Part of a small language model's weights.
Size: 4 heads of 128, MLP 2048 tanh GELU, vocabulary 20747.
Training: a variant of Adam for these matrices, 941M tokens, 7178 steps.
Each number is 128 + 24 x the weight over its row's rms, rounded and kept within 0 to 255. Layers, rows and columns count from 0. Numbers have three digits each. The size before them is the row's rms in percent of the matrix's.

# layer 4 attention value, 512x512, rms 0.0326, rows 200-413, columns 64-127
098:108157155142143119132132091139116126116156112114092094158162103150062160127160120119141151151160097133186123149076078118071116136131138126091173095131136120124121121146085088151144117113146085
098:081106153125190144135157069109103080107132161092150133114110090147122128108130152160171141129159157116139173148100114120093145115166108104109145100159108160137133076106128123110136138086118135
095:128098157114116128134128113116155146084101149132140138121128157171174108083091143168114089126109119145102139112115109137118108130127161111123137113171123171151129090156140171120082089129126148
098:128102156123148120147186119107132116124123128091147109165115172150088129130134132116115137115135153159160099099123099165157131102128189121125072137137107155121131114108109128108149120115132152
098:084091124119141121129161092090093110074104157122158133137117144142105121086137128146098119160132143134131136115092097102113164143140149136110108143150125125121111099147113114149126131083124135
100:129123133128101097170129149121176102108165107103186119127125189113120113094148139114147139141137134150123138147111161152137127102135168149121126102139084197181167111106109110113142088130073138
097:162101134118095174129146124149117115141146097093103093160099116119120116102141110139159176154109151161210140127158156138122123150128093124140109125166125133114129139088153103157139154142140122
096:115114120103182120118117116152113113114103138076069087081107131088167133095130093164148151148133111128109118161090121145103122154142159172160120139124141114134086153173136142133174118088156135
100:131100145136115133102118126134117152100119113111129113135124104115110145097104138141131167116156133130149129110113096145121126134146153158105175128130120139105131140118136099136147131152128174
098:123115120123144170151141136138157136135149173098119142102125106157106134132136109091119143139092108143158113125144137136115127088126174170154083115144121113112097120155137144144122145133150099
101:121142146139156167166127080144102115104138153132153136143133117144092121069117121091142151164134102123106106121142142170138125099101126104173079137161168103141152093133122115112113098082096103
097:150176129117116135102129113162163110156158104083157113142114115118144109181146151121125116120154153120162170150126159118121140121133070150131123091120170130158115112155109159130120108110138134
097:116133160147164124141125112112125142132145120150105126157102119101143153095121111139135146131155103147139147106123109155130107161095159159115115115135100173120121089131110113145107135153105128
098:146152112125122119134158149163141109160096131147135162093130153148090059148118143160150109174157122118117128145112151140118148104099094069118110131085107104132096119105145115108170091110114165
103:145082139081155167144134135173108158149125128094102087122103129120089118123107151135103107141146126076094096114141078137127139138115138097128143123089102142152100109096170108133117100120096132
093:137154123131124139084157116091148116135136158115170084136097108133186141168116126181121114095113086134147135140149111101127119120121157122163131090154150132117162149116130146108132100089122099
099:143132092152107149150132109124136137128118088120132125196129156154065114143085155161114122097068166192147140123127155155148134111123122093098094139132133139124106131120091162172115114085099128
099:115090147168111092125157121132093122128156156125150105142118179130157133111097157148148172119146121114150110109123127164100119108119165091107128130148174163134135088114134178111098092138133114
102:128128125163143147082099116095139079089099112089083181112112139145140142133149124134136126135118102121120155181108149110142138128130134126142129135094150113138090161125092155163116141140076114
094:107178148097129123138138157168165128141101132127068119165158095149162084123123133125107098116115169122106111097134155093105130129134148139159147129170133129098150109164107134142104087116166152
101:133174156118108131116133135128129116093118134134141116111136124092166088086144116112143126172147153153140141124125205152099120106119155135132077154080130159125176168144142142137121111124128133
096:157083148141123095084116142131088159112121107145127133129127157160150137159147106160118121160106129138111102135131100137132127172106107147112095163153127137134128118132109134138132131111099135
096:147125106102107156161109175121157092134138106173151112142120180170129135141124129106114078107158162080148149155119132127151122153092129168149126140127099127164152063141080143148140135132103115
098:129116121110112142096116121103130099142167138105141117112132110140096125140149148128172111120148106148167087136144086182115137151142114097123177128136118150119155125142128147128120151098133111
101:147131114143118112143134118111117164087072140138150143114125162200139151117133139085131108102138144082101137132100118090170159119148166160113096110108123148114153133153168139171127114122147136
097:169149157118126168121105139129114142135097119128149166112115113156155153148143111152094164169131160109144130084121147151093094081147113166113145123123114132092129139128094107103184146098074137
107:142138115108108137122120135113114164150106165080139124172111161151161105129104105131134078129123117120149161132126102130114134129091125106082124108106145108124137154159119131148140118097099142
100:125113110115147100129120145154108152121125127153116106134117136156154161158134169150142112075084143103138128113083098114111133146162099125126156113098183136149095098136093098104097092120167168
099:162111120112118097164139120144129162091164167123116116067144069096173140130153140149124158101134124104161160113126130171119126122147106148093129124119147111133129151152148148075129137143112129
099:154123139134091113123106129153101150129099153135112199076131134114126153116149141152127131117104115117153110100154163148104105183147174136142119117087133110137140136134175158096134138109102164
099:142109166144114106118136144142120139125121109085170149132121152140188112099129124104122126130120161113152114131122128136140149137110127101105100111091126111072121142101140122125113076125101096
098:151142133126126144119089129129113148148081127107122091137112120121191121130099088141185152127123141160169154103089131125135176142123099130105119135108172129114126167134128119152094108171104091
100:154152124153162164100099151137132064084136098151122145063131158143168133141110107118115109111157102134147094140118139125118130148144169163098131126117122132125083116112133078115112084142140150
096:117095099151139146110143120144119120161181159131141168058136112155172110106099105151105130113114134079124127128161145132142159123156108128147159146140098117109123137162139102131087145107142121
096:151157105139142114115118138098160172098179162155115148158137135140146129128123133133134148154158148118131103158103173144154109109129155116138107131145129154144088128102097102127097093124091123
099:162137125145107158142109105154179162060138157152105100095095164130149158102132136075170113173097133196136098145112178110110143142084134119110093173126115120096135150169099133133107137118141124
102:095118172121130115108116146141119130106064146136151125104115168119157091146113071122122069131176137123138157131133117112147102153102114093164104121094155140111090084166099106150102115134135125
090:173088148152179130112107129101148136105135125161066117094119099090156164113158130134134155140136118125092124111111123068154093124131139154090110105141148159103112139137086117150149120165129096
096:108146099095111154114133134139141118099155143117158118124145103132111120107111157088155141136120127123181111134161146132125112133091120165135081145150090136124112156128114149092115137155156092
099:147112143110162105139128157137147132179155099119113127158157108129135126145107134122068114103120109126173160160124133155149171152112152115124153124160151175161183118124120161161113132117124102
101:136184127122131125155094099108197126126162143160144102128144145102164088136117151141099111131111096100146158152097128089154092140109137098127141153098143139083112117116111109104139134151109124
095:110116129121123101116148097136160116151105121158084120177131095121112113108132123140147144096118114136156125102081127177139105112138156125116164082122119138142112158127131092140154113171094144
100:141120153123124086166134109113116132114104122126107160119108160139135145101151136105111110112167140076086118119155081107092110118134139092116138108149126104105095114130107134153184158147107130
099:155128132145175102162102137080101106138105105100153157092157096150120114132078153093139153178151146112156117141110174094065176113149164131078061145159134129122144162140151152119151106110169104
097:095164097159143129126142123123132148127147112130147142184164173129150143130100132101140118142129145148152097144167113134141162119108154128142158152130134092118142100092161146141139171117173157
099:136123158127120132091133142092122154092118128140159099157083156152135132117160155094155181127102114146136145145123093105157168127138114167145164153153109128125144136134106170131169131103140171
098:120096120155160132102131136130126106139086162120090127120126182074134132143080145154096087121157104124183125150154118127108121146098128097129095115164128141139134096143143133121157096105126139
096:175159127171127073119075112109103148163127114142083107121133174082089142102157130178131164127078137104185133123104090129151079102112136126135125096124171137109122147135149124127119154091099106
096:115101128092088121118137146136126076093167102123155113124122140166124131125142098129182122160150125170104114168177114156167094151097110145084184082106155088114129078148117141121145117117128182
101:104138161135148113100135144158144148140114124100178135158121112101082146177148124162125117137130111154110142110134104155150120163097092137093172124106161117113136141112121144150120131144124130
098:115170108123137138114146127128128133141123128092151069177163120089157138120112084153130108130101109143095125094106126133144126118138171143129104163103127139147146109155133116138122107176125165
099:133129136179130156116090102134140119160114173114129121104126130116139165120116111139132140107117139121145158106139121105172146160136091149140161122138126097151106133130102100152137131162152174
100:086136147109157127115116125111128127151137113117169120143108142166134139123148112129153121098100129141153149118162130152134127085146131166159084104101146146128139131141160109145129156115124143
100:129153145097082141135129173122161128133120091139173151078102114111119161105163115156126128124124144127151134098141145157079116122109133094121116116122149107085125128137169085141120135121161142
094:136150160140175125120104129126163151114131131136139113153151139109130103144159146143107148097161128138103156123139165086140148129160082176115156103116094166140102116115138123119143144096136153
100:111138124119127101153144102156099156168093116117104120147135134160142124153096130112112144116112128087096124120106116103115124133099137102139093147149129124152154125127094149167167106111076109
111:123103100104154163122147116128139107099110134138140157082121092115181107153154114088083092143128140135062127100081172099138128110135166106114086162141153118106097122095140124138121106091095119
104:119170128127127123116113116108117115100145130162142183155128172115163107113116111117143133103117110107144085116113138119130148097114114135138183142116093125142107119142160147110066148153144136
108:153125113126131119117155141150118135120143136146109125144105080156109165183099125141154110128144153111121151169145098113140158129132102133161131145122104112087115141112170112155076141165098168
105:135137135089110120124152140125117141170129124163086116151093162112094136097140115114124125134180118124089163136151094181110122101095075157143141140138130075157114151151140140152136171134170084
108:097130120081136057098084095126168132113108132107105140090068108184103114107125125145105129111115140072101174152195080149157119154158166132198175105142136136167129155095107092086134107114137137
112:132160133154148138124111112148142161125102144117135135108132128108131106118108152160126113130133169126134136121155105084169116165115168106134116133125081102135133157134116153115120121100161172
109:100122126088125126083101128118139171149143134171158152157125130145154112133123154149109091130152145167170110160130121151157074116131127104094103166095143096123131149130095114089158137114112186
109:156112147096148157098166158137127137120118079118126123107121112105102105121134166148144127111125145118158103113119148123157139080102185108116132138108147108144134141119117109144148127117117173
112:143102126131114139142172137118114138084180124135136143185117124145155155135095154086156076116100112115136119164123134098128140119110137150088154141123160144120105124130147088117121108143129115
109:106092109130145109130110112118094129176118114155108115109130180125143130142108153081127151111138093114133118102081103179130164121099142118140154141131152107085152131111132148176124110144099088
109:117118139140097160153108141104169108099144131136172159157107076128156098098123171161142155093100141133171145114136110140125103094126121123088141139097123113135148120092116122121155126110151110
114:122166115109134152158104086109104150069123137164062095110130144117136111124077116137132138110125097114113144171099115137118122121193102148168115100175154171089102131148167090134110116139148101
105:159161142131128103076112163126130136159110144115140128076089074137126193115138132135143101101110078191104124122144108118153107091113152107100163145109095147102137146150151137151110137110119109
111:154196088111105155095145155138140076167151114080106168129148109111083190087116181117114104122142129143202116142121193152162103132093114123117144125159116113098154122104132145150129110108118110
106:125128090109109108139110105161189137160106157126094108163113162107146115099069112153138111100138143098134125140137119149139126088161151120111126106134137126100157145138106164066133127115161167
114:167042104128135080156140138145129115113125140119186155117099107146132102124083135145136128111120144156160099091113094147122118106142157143133102072164151110112142149164119128153144133115109133
116:111141159132165129110136101145127128122108126091163138160092166135123153163144149103112160101119154132136126105111133106135127120090106135111164131148129109163133106149123111088133155144132081
108:127174126111087143107143106088114162122125128078158098137150179137122115111095144158129110097114156125142157136152167134153146122163125170123123132101117178144122096130144114143110140157149182
107:176133115158121102104121103125138146117135121166096104170131121123132145143112115107127112088159117131129076140150155115140166135105133097169104133165100170131112115118140117143123120151140166
112:115126119120136093159145116146162115108125123094145140107104159133152079099137145117117109142118155148081136133108120087111115103190124112104153134110129139161134131140114103123142151100131156
110:142160168119143170098099134132126111088106122098141125112139135141116090143098122092122159119108132159110095096086110152117109144140152138184159155143097088113089149105153099165145113140110117
109:095151113148116100142121102131171102147151133113153155162097095131181118149155132148131110140138161071159133134169167133148109115130078135141142118110133091104146094113142142096112146094126119
109:107160113120131145076080132146121115146133118127116111146085146173113155113102117120121153124150127113161132091134103114103172106125063150123077136149092152142160148141121116077099169118101148
110:147133144133091116079181146123134093084124106118079142120104146132163131096132139106169139088158084157140107099146142176161178143089123128105158157137133098101123090126163134116118157123183112
100:150149153106124155131094144099145126128132109128109105157163115141087077152111108115145079129113163141125118163122136125102113093130064152082116099110169144106100127131107097150138078142145115
110:157157133068154145115129112132110157079145135102159120159117125143104150157097183144095157118133133149162155137086122116140119133163103083162143081123158108098120145141139123127120126166181127
105:133140142122117170153164148113105120154086125146105148106132146141157084086146106136112128146096147138150145121071142149145086139147090137131133118066158116172145139114161125099112139143098132
110:119139139098185104188103160130133132130171126121124137136106115096124163116167155119110156133151148105057112131182170152175152108164089081132150155121122181134110134108190144107146164164144157
112:127119155159145159154149098139080136145131106175136108137103102115095085083145119108116146127152098158133106169120110098127127147132107126146132120128127075159137162133156148134113138107139150
105:142109135102142135147135157116094113184135137106138083138123111128085175167119149083081087137119105131101105120141122119088119178133126090107076164151140146076148136113130125135157105085158122
109:108148136132142102146144147135157147136095115086110132138087146158140180165107116125120151123109139129092137113176160186144139085121159091143129082158127119151097159125137131096111107150142095
111:119101131113092131155157115097111096173123141127153126091118139179117170138151133095122110177098147167112108089062163116120128089139086165115167123142154107155136130119143130142194118113148123
112:106139080111098129125138134124159158138171096156128145105119149135125082170132119135136139128156138144142106144131132136147133174089141119117167106086128171146165085132137141138137114127104186
113:114121124154155136135124082139124125143160117178141121128149126122058084146130133152091077171094120164140109123140112132121125160152111098100136126142123162107162180161128110119129194139137123
101:109104136122137137091148107142150119128107131139122148119120150117129130137137142120137143128179142122136076146134105109131109149152157149143118177170111123085144156145107146149148135135107150
114:129156131158133147089135124136080116110137152132135135156119129140153154150137123106140136093132109135088161165132139135100125144127127106112167125155107133113133092161169094113152136140139123
105:119151121155158108064089131156124127130094135117109123102109152160085150163132153154139103151137134177151121083122155153133142159150107138131110165114172167116138134152126142158168137160132156
116:105095147144096116102078117135124120138111137114112093165146112154126163105174129141105095148115107124153092122137172166086082105138155127115100111133163145093147132175133147128089160113154129
110:132142166145123155097167135140107125146164131117145156108138147096110126142143139125122160128124100146096128168129101143106124142198118179063125106125161119158128081147148144158161093110139092
112:153128147092118133152127129115132140115112159101129118125129131138143159118131106127133203101118124124108134114165141135160178138140098135150145109142099098100137149103132130147118162144142144
110:116179139094118143135119125122186165090102141096089118127105148173108154126140086147128092161129125162086164183136095184144109144173166143153140122110096074175079137146139148096126140137116130
109:113160127115114160144147154085161179113124121125121092151137125144103153153129141117115127111144105131128126104126106111112110155160106130125147146090091128077154137142105107117145116162137153
108:104102161097144162115155138093086155119124142079115133108141104102094159169131120141147152150134090128163092116106135137133139176119118128118149175152114165155101114096141129085146141093086162
101:165106117119094087124126133131130106164139114143136154114130122113134153079140104092155111124169127145105125089115104074121100134118173124135133117117136123109153121130126158144125134163171137
106:155145128098125127099122114178126113111129133106115092142114122123116131100088117146102141114130133131183111161085134141137127168135152130149139085119098123146173102158118141115133117130150143
107:113133099111090134130142131163101094113158118109104162143138127164114147109135085115120114148103112127130124129106110131098174123137111122107123111122084111134122144137145101095082120100160089
110:140108126136086145113137165116112110135146142164164144180145168142130141135161125099141129123145129148150124106148138125108126107163107168125174111135097121128142076104159152102170196150146139
108:161078080107127068163078158107130106080117139123116161132172135147103090134170108107137116144115136087134146101117140105120143108139143092131100117097121133109128190111098181142147154118122099
108:134117138151101129134095134145114096087097108153098110102142134131138163117121102114162153149119146125182122135136103189064093133148111105106065081123144084113095176086154148122094122133149140
106:131168099155086139112163114097126136097116108145167119091121130122160150150103136111114111098073110185149132107161130144072115094191146144154133107075101123132129115120097145121097144102113106
110:133085113156162176112105109136104128109130154128155131148081135141161102098169164126103163143154138113110150145167104131168115149111118152139133150113139144129103144081121106112176101158103115
109:100125131144132132160094150118131167152092133146139098138137094132116118140112152103099131137108135099085131139135114126149116141123108109134140154096122103098087158095119150104161095115096148
110:170085169116095112178148154104159175111107116123096127119165131121129129154164123167149126120173083142118123116147153155158117107130149158093118152114097064146136123152139126120131125145132160
104:124149096099134116155100122153103160176155127124088142120106147118122142121089175137082116106126107113105115141139097116111139164141141175120128096130181102145119139153145156157143084137106118
107:134105098116115109105116115143134106124123076139152105105096163118105130162092103130153135094141141159138093109145169146147140141090135122123120154101130163137180166130141129125142113118134118
105:135124174152102104096129144120137104091137152186143085101099093108172122123130105118161096102122133122154140137128104138088131129129130117121109156152127150074109127133171169126082114149102167
102:133120145088168091102148154138138137125136126121100123169145098130103160153086104110107139109137104142172143182143101159120167126147139122100173139149097140157141136113138136159059132091142158
103:087144133134174163140153135175108115153117105122102092138108116132181136110105131136105100115171152187121120093099117131097114127119068098139131135105127173158144155187142114139101146141164113
112:137121130136129103149122124094095091097141124105107116115126127100133135159125105133118154140136135100099150114126142142141099132145155171123165141118183136158150156134129090134143109121108111
110:136178151117117099131078098144163134160136107109141115132113145183095168150147096113156136155148146135100154153144131155183108088101108145147117122107111114132121148088139130122136157140142120
109:138090151153149116105125106108130117140127120108153144115172077147114101112124093111143110145092161139133148137103172139094144122103139149142141084117163123129164128127158098152148129116106120
108:126111152106121114144140098146094124153110119149172146112129177118126112147098119100151156137103126142122084167088178149125122119164095158139102135116145107158137158151080107135135125118100097
108:134102159095138065139121150087127168107118135142150158148144130150155178139091152169133168095132147125106140119136174116087128116139134145127151115153136134128150143123118128123119157124108172
107:103167121131126158110080151077151113151139119151105095155112172104124131121153112134100140086170169137100098145147116154146112127137129117171127144090094124145157196109140109098111117166111139
111:144119155100126148135128143137153135102091124094181146107146154119177133129136116093126154107115108158180136111162123164121140116135084139170151116154103127120129146173120121154064151127097122
110:126165088120169154129119130176136126124108143113142161086135116145151117130147123116129099096134175121111096162120127102151095152105077080138120164138137139155126104132135176106163103129117109
113:113122095122150131089151094115104122135140126161157121098150111107084107088092116108139105124138136165162130164133085110136136105147105127106179116101119164157156169098083126135146153146115125
105:141140123112122096124101097161177170136131127121102183133154152160122133164124133104172101129143143113109173119086108143077139106185126127135154093127099143125121156141089124150156103101134146
105:132163112121139143146146148128118108135145137117109154116164142168110097149132124148137076102111105118083136108107120131124173132100119153096134131111101110158130172106102112150086131105144114
104:107090115138135132082130159148140127162103167130156064137129142116166113165092106146105080122115144143135098141161097156114154095143140124105066091092145139166131175163115100119149133126141149
110:129090091133107099096172109179164094060139143133114120126129144095123149110141131130114139121103110124067132129104097111113141127111149112083149169120110127099164102143148123105156080163155167
112:124135113153151092163125113142125162085097081123127123089091108119114121082165150152134128156126119104113136096140129134160097129132133114139087144136127113138124138088134142141087113118110137
107:161135158121131121102105156107135110135176101165119144156153120127143172170177156112109061133097127103106138087117106087161147116098120165110113104156103165125145090120168135082166163140149132
113:127069082138165104142122155125104113119130118151100137104122141169128147180161148141179116106129148103136089122090166118127160119092145145077102109149166133146160153164155149120135119101136114
110:141166119128161077156106116116149122111141093140134125098108125111076153120112121168105121152123152111143109101094149122113119161114162142119148111080128099079141097177110136128152123075118165
102:128110140154152149143114144106153134138143120177111140136094147117085096115132169124115118127128144116129171142141142148117151128139150124130121132130141133131158163108123129101103170101068145
106:134089155144152134132156160121117116091144156092092129123116103150126125106151109120177162123108098150131101069135162160138152158128134187149158113131099134096087088105137110126101114123137128
112:168107115115150115109161106129123191125135151123134136115148151134142109082124070100132141133152139149133095161098165128153123119131172109118132149120117135094115181117097115134157160094118160
106:146134149133091132112144124114138151172139155108145113097125139117093157161103142133100129116111118128109137100092115184097113152097192084113136113104130147089175151084140128150135104096143142
103:097158080167097116152099120106163168087133108146123118152143159140134100160138151110125060143172132116106111164126106068156139098108189143156135128130155106111107137091137127120144155114168093
109:119154130140116114133108100148123114113113120094137162143106105168109147129164105130095138116132095132147106121145102128145151162083176134122120114151114163180168165121128109143107145131149131
104:138070138152165144073116107128082164137104159134096135117107072090079190067142123137095076115105171123145127153134111076103135125142163102133107174133144114099114107134123107153117128092101177
105:106135127102144118108119172117125086146154135098126110153106126121107138139116139125086135106120127131156107123122092156146164114150101097128118107159150118167099098159120137173104149127157096
106:134092120127116119127108144146143157105156101137121163134157137146154111148170167146103127144112113128102145091104126155134129110103158142118087135149137142125126159128148135139156071134148151
108:132124135134140152076111158112111123152141131090124120098098123148113125118074143114147161132138126168129142140167174133148154155119115124125113144177173138157114138171113113131149111138134143
111:124058104144091131115121147098163158152100100174149146144128157126087117105149165140096136172131134133214105104122107096096111146125145147118163114126091140140126150087144143138116122112131138
120:109174169129132099132182162085109097106124158129164149173149115109152094134128147159152117129116103109107101128128140090112161117121130193155101109133129134158085135103122117143124186111127159
112:120106137170125138081118096138075098114079120088124129143129162140137137150117147134149135171140152110076161130163113117128106142122126135122143114101097142173096099158109100125069125116115156
107:139103149165127135119161136181103167113129115118161158115125129115097079107097118143137140157145129098162055112180133096117139095147113093134081132119144149111095114078131114155159101085158188
106:153141118086115162065067129157128151153125126094129088106093100131165105152110084133110120114124115100086120117132072106106136137154149076118145147091173135160160163125107099124170082144097149
107:114143127128091142160083088134160141129127153159156155159173139141068068100130168123132151097123109181174129107086140140170135131094154149057156112153101098156126144113100129101164112138126108
107:163128119135117116114101109163105109150172159158155105082137116126099124148150126114131092132119102125128093130089151111106137119162144150145146158147116109111136147178179117119080181118159128
105:119165120153107155096160149160105153086115132128128104138116152137113091145160112142094108100111130102118106116119115118102104125079141101096107138103079112155165126100159107155113104167123115
118:116116129160126141115083101121168151119136096184103116116127093122153156153143112153118120125145162101130146163126129088139153113132156065109178127095115119141172158093130118177118135114119098
112:122101157149142152113092143112150172103086122100148118097078130114149162113142103147104114117147102162170160110140165142135091121112173136104089148146095157127114156145110125126133130102142131
116:105112141154118117180138116115089165118157173189162117123151173145158137134139183136122159119094153169118157143125175119166103135082139162139126170157088180153147131187112167138117133097123141
105:122107114176113116136115132130135129125143118145111125143143129122146116116096096157151105196170111160166148124134158162151127100130074171113129157124144093138119102145131099128140123133092150
106:140096121162119084109121123088184191122123082157108122127153141149143123103135090157113086102126111109128168127120157103104095155113119130128160119143099145155091128192133165144104154134113145
114:128121111130139087135138147149076116114182133113179106110103115114108165095115170129175062164145110141114153082096130152161116099138207143185107114133114169143154123119146140151097148167162136
107:149160138109121161138131127112167159156121108112110182122135158131124137149123142150098063124130111108159139120137125093130131118112173139134126102136083087131119101134156125124109126149125108
109:159074111139098133136154112123099115117118117169115124122108128145114153088101118128146098115120151156139148127116103115111129155137097125132169097164186142119130148166100121109083125135126134
110:113157131102140109075181103125144153098164127130135157111149120117110145104109150140146134153120127113108102140114123117154161135098138129117153140142133161106093081145123137116119125147124088
108:099131168127144130089149106100130141064104115110129098150141144129115101142121156153156143115172136119170162106146151149117121100087095104149122140131094165102111122145134131128134107111151108
105:136157131081164137108145153105101097151141100125110135107089112187173095098166145086106143103140152100109083149111150128178103121119139114183159150123110102090133117090105115135108149120120164
106:141141130134117127097107095149136137069148128106064090129108122140138097146120132161146096112103101133134110132134175158094162120137140134135136129126096161128123135129131085115144141163103101
106:067104101149150145131115173144147081127163100108104155137126141127059138138173168119151182131139149132129137112112140120102144141107107159132136143121142111092126097158101119162125131116135164
113:120141131112148115118141116081133087118118098114119152117114163097135160087166125151113148152093129167115136151161137174114106118098135133115112118116117131094143115140126090091105112147120132
107:168119152094133112097101173148134135131117101151146186115142170162159082073103095117140108141159118118133102135109103106179136140107111167134112173119106131176148086117061152114138134134126150
108:163156115121156107151166101133131183077160193177166176118145111119116048099123126142180122080107120114147141146157104118123137122113172175133168146140146176160108151096106131166079131152091158
108:144101134102118205125100119128162121144138108140118154132130112106144156117168086121155105149110111161134114100133085143161118104107147120072115101127078097131122153121122096160129120154162087
111:162101128153114129100171135141106150170157092117129114146147095122149127122123164131128094120108132137125103145145148110111116162089092119129111122105121129161155072120131113148107120101097155
110:134130135109138085132116124159165105150145135106131130158151150162125121140104121138100134137110141082177143131106126092142138125128180168121140151159148132138124123162101129116084128136137121
116:102123135137138124136139157127154133148125128156128134143082105114109129128138153161156089169126112149136132086099142163135113135103123147159145148109142150166122108095132118162135179106110103
103:093105135146159099132125123097135124171159109156108092088116101125161132121151132088173115127150146155153141123136109109122111080085095099135138107130129083079137132094129099121155102150116125
108:162098163115127174128128159129116109141111149104129106163144123093193115155085147107130146157136149091148134136114114089179125116086122132154081109120100142175133164133141113082182125115144115
110:094084117120132128150122112178084142142147124141135136145127140108091103157138129108084095133147170168140119134104153147156138148126140171118090130130129100137154139175095122151203138122163133
111:114138161130147172081125142096083114128124103124118131081137123158115136128092102134117206102109135120110093105132139147107095114102097120148105117163097094157155114180116137152135140150129101
107:152092139164156128132120142170124137142127086160134096179148124106148101142117087108130073105144100172138095143128157145132109121133145110136100123137108171119146152175107143121119191183105123
109:155131163120110109143146149133129125116107094155126104178118167117094112145108123131064162122150143126067120083189092152103095114134168131132087121158125146097085104164184155131100105091155093
109:090160132142115104130099131140108126109104132126100140127096115136123162147125131098146097121134132160099123155117130123110120118126087128161185169128102135114125154107192123103135107139147150
107:155117103154109124124143106116132137115080129166155145167115161161075082080106126178121104112160127133098137139062139107114122140143133152117120124105101118135105125155156155104129129118092143
104:132156149144156132155155087141146149135149142150145094143139138132117159119103087114138125133137115129145094159113160127128128142104103119104173121172106110157105137156161130089098140140125154
113:114114145095086132085089087110136121122154119153162122129123150063122089103132104130116108148158156140185143135085121131124102129145176130138121141124147106093103136120090144147148138109170151
105:112131123130121147153144144140108168142132156084100168121135148142129130121152128160108073116153097106120125136132134101108122130133146152076158113159139135156107124138165130139085173132140128
108:127081127100131152143121130127132137118162105116156092079096129109163101104127114099119147112125087144125160176089155132109151126149139113139197119146144146165141132110098112144177114142136149
107:150162132150136127107134129136126123118143151108127152097115068145121133103147102125082142151134109138176142125144129145082104097148156135136154123092145098127105156144121167132148145088120132
109:129122129158120169159160123124135132111105107119122113112155184150137132093164089124158118115120141122127131125075106118167103098167145096149110135153094130165163096135158105139115148181127163
111:130110127132128133136161140139111104125119149127070063165152167127101080139124129121118083108143093102073141145127127151090121157115113104164091158159103149137114094141180099168104126150137067
097:092135160089123099147108116124117176144125145110153152152129131157090108149127123137133115155129126174141101120115113101109104120139115089101150126116142182153147128115089150150116077183159160
100:118142114177128133130111109150129148142137113125119065130122137113152076140131127088158152164168118134121117133164155124115101125093120133137083092093109155130132114138123130133180176158081095
101:109120154122134182099174133125140083106173124198105099153101132131128149112139150128140134133132154125121144108130142141138094092110150083129179106154127151132112108096147115113109147117166120
103:148136128160140146091096118161146172128126126148085154147155152112115139111117129161095170116150098109100085121102165128118113106109129107092116081151153160182102128106161123152085112099094170
102:127133141119154127120181135097111166183166146136142151148105141091098134157147121139089130148137107136111099165162127136091120097153131111101129129137155191098100154125172123150146106122146144
101:156145157129120140108105139127128079092144155137118140098165084106129127089100131099157148149101094115106105140145119122136147088126157164080153114131126118150127142144108105099099127131157118
098:113086136157172097105162106102165120133129141116139133119111080109113118126133145129093150153107094080160094114128159105105183154087106147142116139158100158162133123136106092114130130103106114
092:094130131149113107096145144152151108122094109145087131141162128113106111111113105119128116132141123121118076141174076123118122153156157184169137065097172139109117129105107138121140146120142131
103:128123108132134143137095120164146112151125145158095156119106113113111125101117121116105118108139132069103125108122145133108139153092133100095069123124174161154107083099146158152104093152150124
106:118108148107120131127103164133118122115153147161115163090101107096137111105086083144085094106112144132099139111151109120160158140135094132115132147145107125135149121158118108085148173130115106
101:149160109165125145100099129104137114150115125124114142149092055107185114121129116115139142156121139134114126121131151142107161119112117108084097136131127134141149118082097134112132126116120120
104:149120127107111094180133127145131133121083151097134108124087132122132159118133085122119136118120111081123123099143167107143120159139161092119117139115155117134117137122201141118186162157114149
096:157119110120097145118133148085141101106138127134138167139156130142121119148156109142111099118112114135120110133141099118142108134118122064096166108143121151150127148109076120148159134113155076
101:106109177132120152150104105111160086050122142165139121138092108103155145107161136110102145129136150118100133139132098159095110126081142103160167108132123156174091129128093130119138165150134063
100:125134107166153113115089107148110118129118103111140128112127144158167149120173140135077076180150123082149144118140147137104119135121140095149096124143126134117139147144143127147115156107105117
095:148138154093129094136130112121092082150136143165128070171121115140157158132142126119107142144110138150079116149180113112110120125131133099151121149163087156125124118109142153115109147121109126
101:116154113099121117153095114116112109093145120121102135103135108158105114104130119156156147114130128093119076132085130135104169132173161109087145154107141147101118138149116106169094115141093127
098:100133108100141142127123125135083142116152177142147167168131113141127128078117153154139130148153142130084150140118154105146095108137143105136164109112094124129123139076138135085114114148149110
098:118140136118107145117156122126123154142130136127134157140144077138067099157150111139146125145132155141148110115109111081181158136169117143163129130096141122115102114108082123090129087146151135
099:118130116135096106138121117143090136105116147122154096115175151138121127152117150106115150105129120123137143145142134115177137126156123111088111116121160143159086177129150133138157112124101127
098:127148140122136111109112122105127125111120080140172137143132102133145111153096123152149129107150127104141138119142095107128123125115163168187100147125119146144143138116121106148135120162099117
105:118123160133127132106147121110108111142110132112163122166113099106100156182180160145090177105141095171137127130152117152154154182098170119093109136081126174131112148120111136143141087164129139
098:153110104183148119118166087137165096172164127116126146140122107137123120131084132149117129126136119131111124132138140125145160136126133126109092118158095143158118150179093105106152110101169182
101:147154134138103110124135103120078115106129144120159143143143083121168145119089151135138111150101154148082124176119115148094125134075144125150128095159141136140148136119137107137126135145105126
096:146131110123126097186143092110157096111113132129091106105097152140124145128141147131110128122136101104164120079120120088122132124176121156135110094118094074120121128168132131116140174087107146
096:114093132137171149085168132139128147160108102142185118116087117120130171151109108126160139098104071116137105131137157112147103148108120103135074127119184121133146119117133168151116097117133128
106:137144150154147159102168174128137137096106155089129102130119095102136136122104063154108190160132152100190103143115097088148140122154106090150145130130110122105126103148127143129124105173145166
097:159114113143141113133162127144149151119108110096171155186177130105135076149159154109172170143146127112147115148101104103121094164164129118117133092115161136148102121095113101114143118121127118
099:143144163084106193159089120112124135161095117113177130180080108086177141119107126140108180117126115116117116136104162155145133172121152106111136123117125147117152108099154128122112115102116107
102:118149122103143125114089123141152111141121150125079127129160108127125093156145165166142089163112159128099147111118111150116108103148119089141155111127158144100111148150122118136147175106129137